{"n_layer": 25, "d_model": 384, "n_head": 6, "n_kv_head": 6, "head_dim": 64, "d_mlp": 1024, "vocab_size": 8192, "activation": "swiglu", "norm": "rmsnorm", "norm_place": "pre", "norm_eps": 1e-06, "positions": "rope", "rope_base": 1020.0, "rope_fraction": 1.0, "qk_norm": false, "attn_scale": 0.125, "bias": "none", "tie_embeddings": true, "parallel_block": false, "extras": ["hashed n-gram embeddings", "an embedding shortcut", "learned residual scales", "capped logits"], "init": "normal", "init_std_qkv": 0.0252, "init_std_o": 0.00356, "init_std_up": 0.0252, "init_std_down": 0.00218, "optimizer": "adam_atan2", "lr": 0.000702, "beta1": 0.9, "beta2": 0.95, "weight_decay": 0.13, "lr_head": 0.00994, "warmup_steps": 383, "schedule": "wsd", "decay_fraction": 0.759, "decay_shape": "linear", "final_lr_fraction": 0.0, "batch_tokens": [32768, 65536, 131072], "seq_len": 1024, "doc_mask": true, "train_tokens": 603100000, "steps": 8960, "dataset": "wikipedia_en"}
Each number is 128 + 32 x the weight over its row's rms, rounded and kept within 0 to 255. Layers, rows and columns count from 0. The size above them is the row's rms in percent of the matrix's.

# layer 21 MLP gate, 1024x384, rms 0.0776, rows 252-300, columns 256-319
size [ 94 100 100 100  93  92 103 101 102  95  94 104  97 100  99  99  98 102 103 103  96 103 104 104  99  97  93 103 102 101 100  98 103 103 127 100  99  97 106 100 104  96 103 101  98  97 109 103  98]
[[132 143  67 156 130  55 116 106 105 123 169 163 129 171  82 132 111 141 151 165 129 125 130 168 136 163 121  57  94 159 162 105  92  61 153 131 120 130 134 148 147 164 134  70 101 132 157 136 125 127 212 110  98  71 120  95 119 103 158 155 165  89  86 138]
 [205 124  51 128 110 146 154 170 123  81 131  79 143  92 103 141 139 127 131 144 152 139  62 212 148  94 137 105 151 108  96 139 133 139 153 157 114  94 101 161 162 120 113 168 131 128 187 195 119 114 111 120 143 109  48  77 108 117 100 157 128 129  97 129]
 [121  91 107 144 110 150  75 109 157 129  97 119  96  88 126 175 116  70 146 128 113 135  62 127 134 136 153  91 170 125 110 118 107 129 163  61 141 138 134 115 102  65 162 154 126 125 131 110 127 106 146 113 140 107  86 146 113 103 173 131 148  64  82 170]
 [160 138 142  74  45  98  72 135 144 115 145 143 198 157 129 216 100 148 155 134 146 176 116 130 166 186 140 161 160 108  91 179 186 139 147 186 151 146 142 125 127 158  87  89 137 145 140 110 198 104 133  66 119  83 126 140 113  97 133 119 112 142 146 118]
 [104 137 151 134 114 101 190 106 128  46  55 174 109 135  99 174 100 143 124 131 146  50 125  94 142 129 105 164 166  32  72 120 188 121 109 124 117 147 106  60 131 102 136 118 143 129 125 118 193 141 146 128 180 142 126 171 104 191  94 125 122  63 107 134]
 [155 137 124 104  75  78 158 116 140 106  98 142 142 169 109 199  95 122 121 115 105 136 203  89 138 160 138  79 131 148 112  74  83  80  72 187  79 153 125  99 148 141 127 126  91 142 118  74 111  99 126  65 158 156 103  86 120 115 172 101 197 203 133 149]
 [136 131 158 107  56 139 125  97 168 101 129 187 220 202 166 157 101 145 127 103 183 125 123 152 200 164 126 133 112  78 109 144 123 140 169 134 137 153 140 167 159 183 192 177  78 169  62 162 112  84 114 160 113 132 203 117 124 113 123 112 156 142 170 124]
 [180 149 173 169 117 127  68  91 132  94  51 122 122 143 172 156 161 144 130 161 170 117 127 145  84 130 120 141 116 134 132 136  85 147 122  75 170 134 133 143 164 175 105 117 120  74 144 142 133 112 129 107  83 109 115  61 109 125 120  84 162 168 144 168]
 [230  88  91 148 135 136 130 119 126 127 122 155 107 135 118 121  89 118 141 108  65 107 131  87 157 118 177 128 182 120 160 112 177 114 117 203  22 191  98 128 135 100 101 179 104 155 124 119 163 142 184  47 173 145 177  62 138 144 175 159 142 130 152 150]
 [ 74 143 123 179 130 164 140 171 117 212  73 181 155 159 157 138 154 153 129 166 137  44 109 149 139 184 158 101 139 187 113 150 133 105  57 195 108 139 156 120 121 180 122 189 119 145 154  86 103 172 151 138 157 109 121  89 157 190 173 122  97 133 163 170]
 [140 131 118 131 175 139 149 113 122 128 104  98 107 122 124 161 163 152 156 127  82 110 180  65 132 124 107 130 163  99  86 121 174 161  83 150  77 139 139 125 117 147 147 166 105  95 107 107 127 153 120 107 163  94  44  97 176 131 139 117 111 121 143 107]
 [153 135  87  77 135 114 170 136 134 112 107 146 187 130 107 142  71 106 126 141 118 142 115  65 119 116 131 118 113 137  99 124 148 117  88 133 201 163 108 119 161 201 132 208 133 138 125  82 168 142 146  67 108 124 155 125 111 168 111 108 184 155 121 139]
 [204 154 160 124  72 123 119  75 132 100 116 102 121  93 183 154 168 123 163 191  98 141 171 162 157 160 134 126  90 165 115 145 125 133 193 200 129 111 144 172  95 103 100 128 115 130  77 155 171 133  73 151 121 117 121  83  86 124  98  91 132 166  96 143]
 [109 191  88 191  47 139 145 107 110 144 216 108 126 179 147 144 174 194 136 136 156 122 128 115 192  79 146 104 111 124 172 132 147 192 132 139 125 122  77 119 147 102 135 157  86  86 107 128 125 149 173 190 100 173 147 195 137 123  88  85 154  97 120 165]
 [171  67 131 214 125 144 158 100 103 130  81  70 133 129 139 127 167 135 195 165 124  69 148 115 192 101 164 134 103 135 139 138 135 115 122 106 103 178  62 112 121 107 122 213 113 159 125 131  98 144 110 147 165 116 119 164 127 172 134 155 127  92 112  99]
 [134  90 128 154  94 192  98 102 159 163 142 156 127  84 151 145 105 144 121 190 100  81 147 133 165 159 150 158  87  97 183 184 135 145 160  75 121 151 116 165 123 194  93 107  70 148 119 126 150 130 147 183 175 172 104 107 124 161 148 135 170 170 196 140]
 [160 149 167 122  80 144 162 104  87  98 146 145 130 146 179 140 132  95  82 160 110  75 119 154 136 135 104 136 139 121 102 134 132 124 122 163 102 131  88 112 101 165 143 152 101 108  92 189 147 108 122 103 133 135 122 154 171  99 117 122 185  95 124 146]
 [ 79 162 137 106 135 133 137 176 123  86  95 135 117 193 164  93  93  94 103  81 166 152 125 111 145 123 125  61 128 138 125 123 118  48 166 118  94 186 144 135 127 128 116 167  52 124 106 105  74  42 142 137 108  70  99 141 103 157 132 175 175 109  83 142]
 [105 111 122 108 117 175 126 116 159 113 115 121 145 141 157 112 125  96 113 129 190  95 142  73 128 135 182  77 162 153 138 146  92 167 127 125  89 128 164 163  81 136 102 173 163 126 125 132  59 112 153 109 141 128 114 111 134  92 132  75 133 131 122  99]
 [ 90  97 109 144 174 120  77 150 146 108 146 123 127 182 122 145 123  58  98 133  74 107 129 118 108 116 115 105 168 116 151 106  66 142  97 158 133 121 170 189 100 102 113 169 103 104 109 118 102 158  49 188  72 106 115 136 101  95 116 127 163 121 158 121]
 [132 110 136 118 104  95 162 134 146 140 149 171 115 156 124 137  94 109 112 146 168  96 153 137 120 126 177 140 105 141 128 132 133  80  55 214 115 117  89 116 147 147 108 108 144 116 156  93 148 117  56 132 133  40 107  95 107 140 139 151 185  98 107 107]
 [121 144  92 173 102 109  98 132 117 151 147 112 135 121 142  90 125 150 162 122 110 107 116 154 108  82 152 115 117 135  99  74 148 109 130 146 147 113 130 137 133 175 121 146 136 136 112 125 172 102 133  80 148 152 205  53 144  94  93  58 119 130  76 182]
 [118 127  68 139 129 146 147 159 122  84 109  61 202 161  86 160 143  74 117 140 103  94 215 106 180 158 135  62 124  98 129 148  79  98 144 112 142 154 127 196 204 146 139 145 125  63 100 120 128 102 133 130 135 126 151 154 102 122 132 107 149  99 140 128]
 [ 88 108  99 106 155 171 113 117 145 158 136 146 154  50 106 139 145 136 109 167 175  97 122 117 117 121 194 145 200  97 123  98  69 137 140 160 125 102 142  81 162 115 154 122  98 130 123 136 167  67 124 124 106  61 109 123 163 183 119 153 123 141 173 149]
 [139 139 100 175  92 126 154 129 129 146  94 113 177 108  98 147 147 157 103 150  95 150 164 177 137 139 129 115 148 109  97  72 103  89 133 182 127 107 133  85 124 143 140 132 104  58 134 117 102 175 188  85 128  82 120  93 136 100 155  80  89 167 113  98]
 [162 129 143 123 130 141 141 159 175 125 137 117 160  98 127  89 110 129 134 159 133  88 127 128 133 148  77 185 111 111 110 116 108 104 135  99  74 100 111 133 112  98 126 150 145 124  89 115 155  44 113 131 153 107 130 153 144 170 104  97  94 113 134 153]
 [117 103 158 124 139 128 113 119 130 111 111 114 148 143  80 133 142 147 115 147 185 127 122  89 168 128  31 129  79 153 125 144 125 120 111 130  99 180 132 147 113 133  78 138  80  61 129 172 117 120 166 190  87 117 156 116 124  87 205 171 162 157 139 120]
 [ 94 105 137 162  83 161 142  91 146 138 148 145 159 156 103 177 174  89  62 120 145  82 108 149 106  93  90 128 139  64 122 114 128  77 165 170 155 138 160  99 112  93 109 129 144 159 176 122 111 152 141 126  99 142 141  97  75 143 154 115 174 120 166 153]
 [140 142  68 166 133 123 160  74  74 158 106 147 144 176  98 150 157 111 120  44 177  56 181 137 133  88 166  96 137  76 201  85 102 158 156 172 159 124 130  75 153 121 132 139  79  89 172 123 161 110 120 165 114 121  87 125 144 126 116 146 174 149  80 145]
 [191 180 139 145 133 150 130 194 172 130 152 146 100 137 102 142 105  87 146 144 131 102  85 140 148 123 118 150 102 122 108 190 147  94 110 134 184  98 120 142 161 112 161  99 112 154 220 120 118 143 115 100 149 119 164  71 142 127 164 143  95 139 142 106]
 [138 217 139 205 129 117 124 108  68 127 109 130 148 170 161 109 112 187 113 156 118 109 145 155 120 114  92 159 104 152 129 131  81 128 135 158 130 169  90 141 194 122 142 159 133  97  80 105  58  68 143  89 116 144 127 126 138 140 157 147  89 148 147 122]
 [230 140  94 189  92 142 107  80 100 108 169 153 117 103 110 205 152  91 101 151 167 144 156  95 141 133 139  95  71 142  90 144 165 105 123  78 112 105 142 101  82  80  84 174 156  45 125 124 141 136 100 154 136 125 155 110 162 168 126 149 146 152  80  84]
 [114 127  94 117 125 116 158 125 137 125 114 132 165 161  88 103 126 102 137 161  94 122 117 144  90  89 101 109  96 135 126 107 117 144 145 196  95  97 104 189 161 125  67 167 107 184 108 119 134  85  98 199 100 113 121 153 112 167 151  53 105 148 118 114]
 [122  70 118 160 224 138 184 129 139  91 137  99 152 142  77 111  78 182 116  86 183 122 128 126 194  91 131  67 157 142  94 174 107  90  41 132 153 146 121 135 127 175 197 134 182 158 171  32 189 145 150 142 140  75 182 117 129 116  98 111 150  81 103 127]
 [143 165 125 152 157 169 119  69 133 135  92 152 145 177 146  82  92 156 150 130 112 210  87 158 180 103 172 135 130 175 130 124 161 119  62 184 102 103  93  48 189 158 149 117 139 115  82 128  92 118 129 121 147 147 139 109 141 102 147  76 146  81  69 167]
 [173 138 153 128 171  68 109 155  76 102 148  73 192 134 178 129 121 120  93 156 115 122 108 175 154 136 148 161 146  81 145 136  92  76 126 130 190 192 108 120 129 155 109 145  65 113  66 139 132 159 157  98 143 102 193 107  76 132  47 113 104 146 115 141]
 [117 145 104 152 110 150 163 160 139  19 124 179 138 149 116 101 117 149 134 162 162 116 130 107  97 132 137 111 110 145  86 127 137 102 141 160 151 108 106 148  75 160  90 150 110 149  75 131 108 140 187  84 115 108 153 104 178 148 158 151 164 191 123 198]
 [168 101 136 148  93 136 115 131 169 183 120 128  76 171 134 158 180 136 117 172 121 122  74 113 131 120 123  95 153 147 153 180 152 121 109 139 129 183 202 183 165 124 139  72 144 158 139 113  71 124 154 107 169 149 156  42  87  95 152  71 121 104 149 183]
 [193 179  96 119 115 126  96 100 104 118 179 132 120 133 132 133 107 181 110 167 161 104 110 131 132 151 102  84 141 112 113 130  87 134 138 153 168 150 125 139 117 134 132 109 100 107 165 116  92 116 137 164 152 136  93 144 144 147  98  95 131 137  80 124]
 [106 105 145  41 118 123 166 139 197 126 149 157 119 148 143 134 114 132 164 105 117 133  94 121  93 223 143 124 113  88 193  96 120  81 112 122  93 131 116  83 123 121 149 128 132 142  86 159 139 138 159 150  88 139 144 121  78 164 214 167 184 135 131 104]
 [119 165 138 200 126 145 134 151 110 104  90  71  86 120 141 100 193  77 131 136 136 126 132 113 119 128 106 100 146 110 137 175 135 121  98 159 118 119 193 108 152 114 115  86 122  83 140 113 107 137 163 133 135  89 121 146 160 203 173 129 151 135  63  72]
 [109 125 198 137  93 157 159 110 150 112 146 155 152 165  89 107 121 120 100  92 139  54 143 152  94 146 107 127 125 163 123 106  99 132  88 173 182 127 135 154 140 126 142 189 136 132 133 107  65 131 116 166 134 130 145 159  89 128 161 107 132 144 110 136]
 [185 116 120 177 118 167 124 105 106 138 135 145 160 150 105 158 130 145 177 100  99  70 125 117 144 119  95 119 130  85 144 112 155 154  90 171 191 170 189  93 101 131 107 148  96  71 175  75 139  77 153 145  78 132 157 108 140 172 156 179 159 112 147  98]
 [192 121 108 131  69  25 145  96 157  64 147 146 156  59  92 122 150 161 222 121 125 143 138 109 163  79 172 117 170 121 173  85 149  74 109 171 132 101 115 170  95  75 132 128 175 149 126 115 157 124 100 122 150 135  89  87 156 150 120 120 109 144 128 136]
 [130 177 187 117 157 147 110 102 177  59 104  86 116 149 165 105  75 166 151 123 172 140 124  81 170 134 110 133 128  85 104 140 156 135 119  90 135 120 125 110 127  89 118 153 128 147 192 133 117 138 119 186 106 156 171 132 174 141 147 154  94 136 108 143]
 [ 63 113  90  84 146  84 155 134 122  85 147 169 173 172 172 169 113  72  62 137 136 148  93  71 141 122 122 117 202 136 118 144 145 186  98  98 151 163 145  93 120 136 188 104 122 124 124 116  98 107 166 143  78 150 132 133  57  86 118 119 125 138 142 192]
 [151 121 119 183 166 129 184 114 165 100 102 118 120 151 123 150 190 158 164 145  76 119 156 111 141 115 199 160 157 133 152 135 139 105 170 122 135 107 163 127 144 103 117 121 124 108 155 143 100 154 193 127 134 161 157 157 112 142 144  90 106 192  85 200]
 [148 163 138 109 171 142 149 108 143 140 136 153 140  97 136 122 123 150 126 102 202  77 114 102 197 126  84 117 132 124 132 148 118  92  84 176 142  48 138 150 170 126  81 136 196  67 138  92 132 113 107 144 124 151  74 140 142  57 170  69 138 204  87  78]
 [ 96 142 115 113  78  83  86 133  93  74 124 143 153 142 136 125  66 139 145 170 107 120  72 203 131 168 184 136 123 144 106  71 101 110 118 129 105 114 140 136  88  90 142 165 128 102 145 161 137 163 155  84 105 153 153  76  71 146 133 110 140  89 101 163]]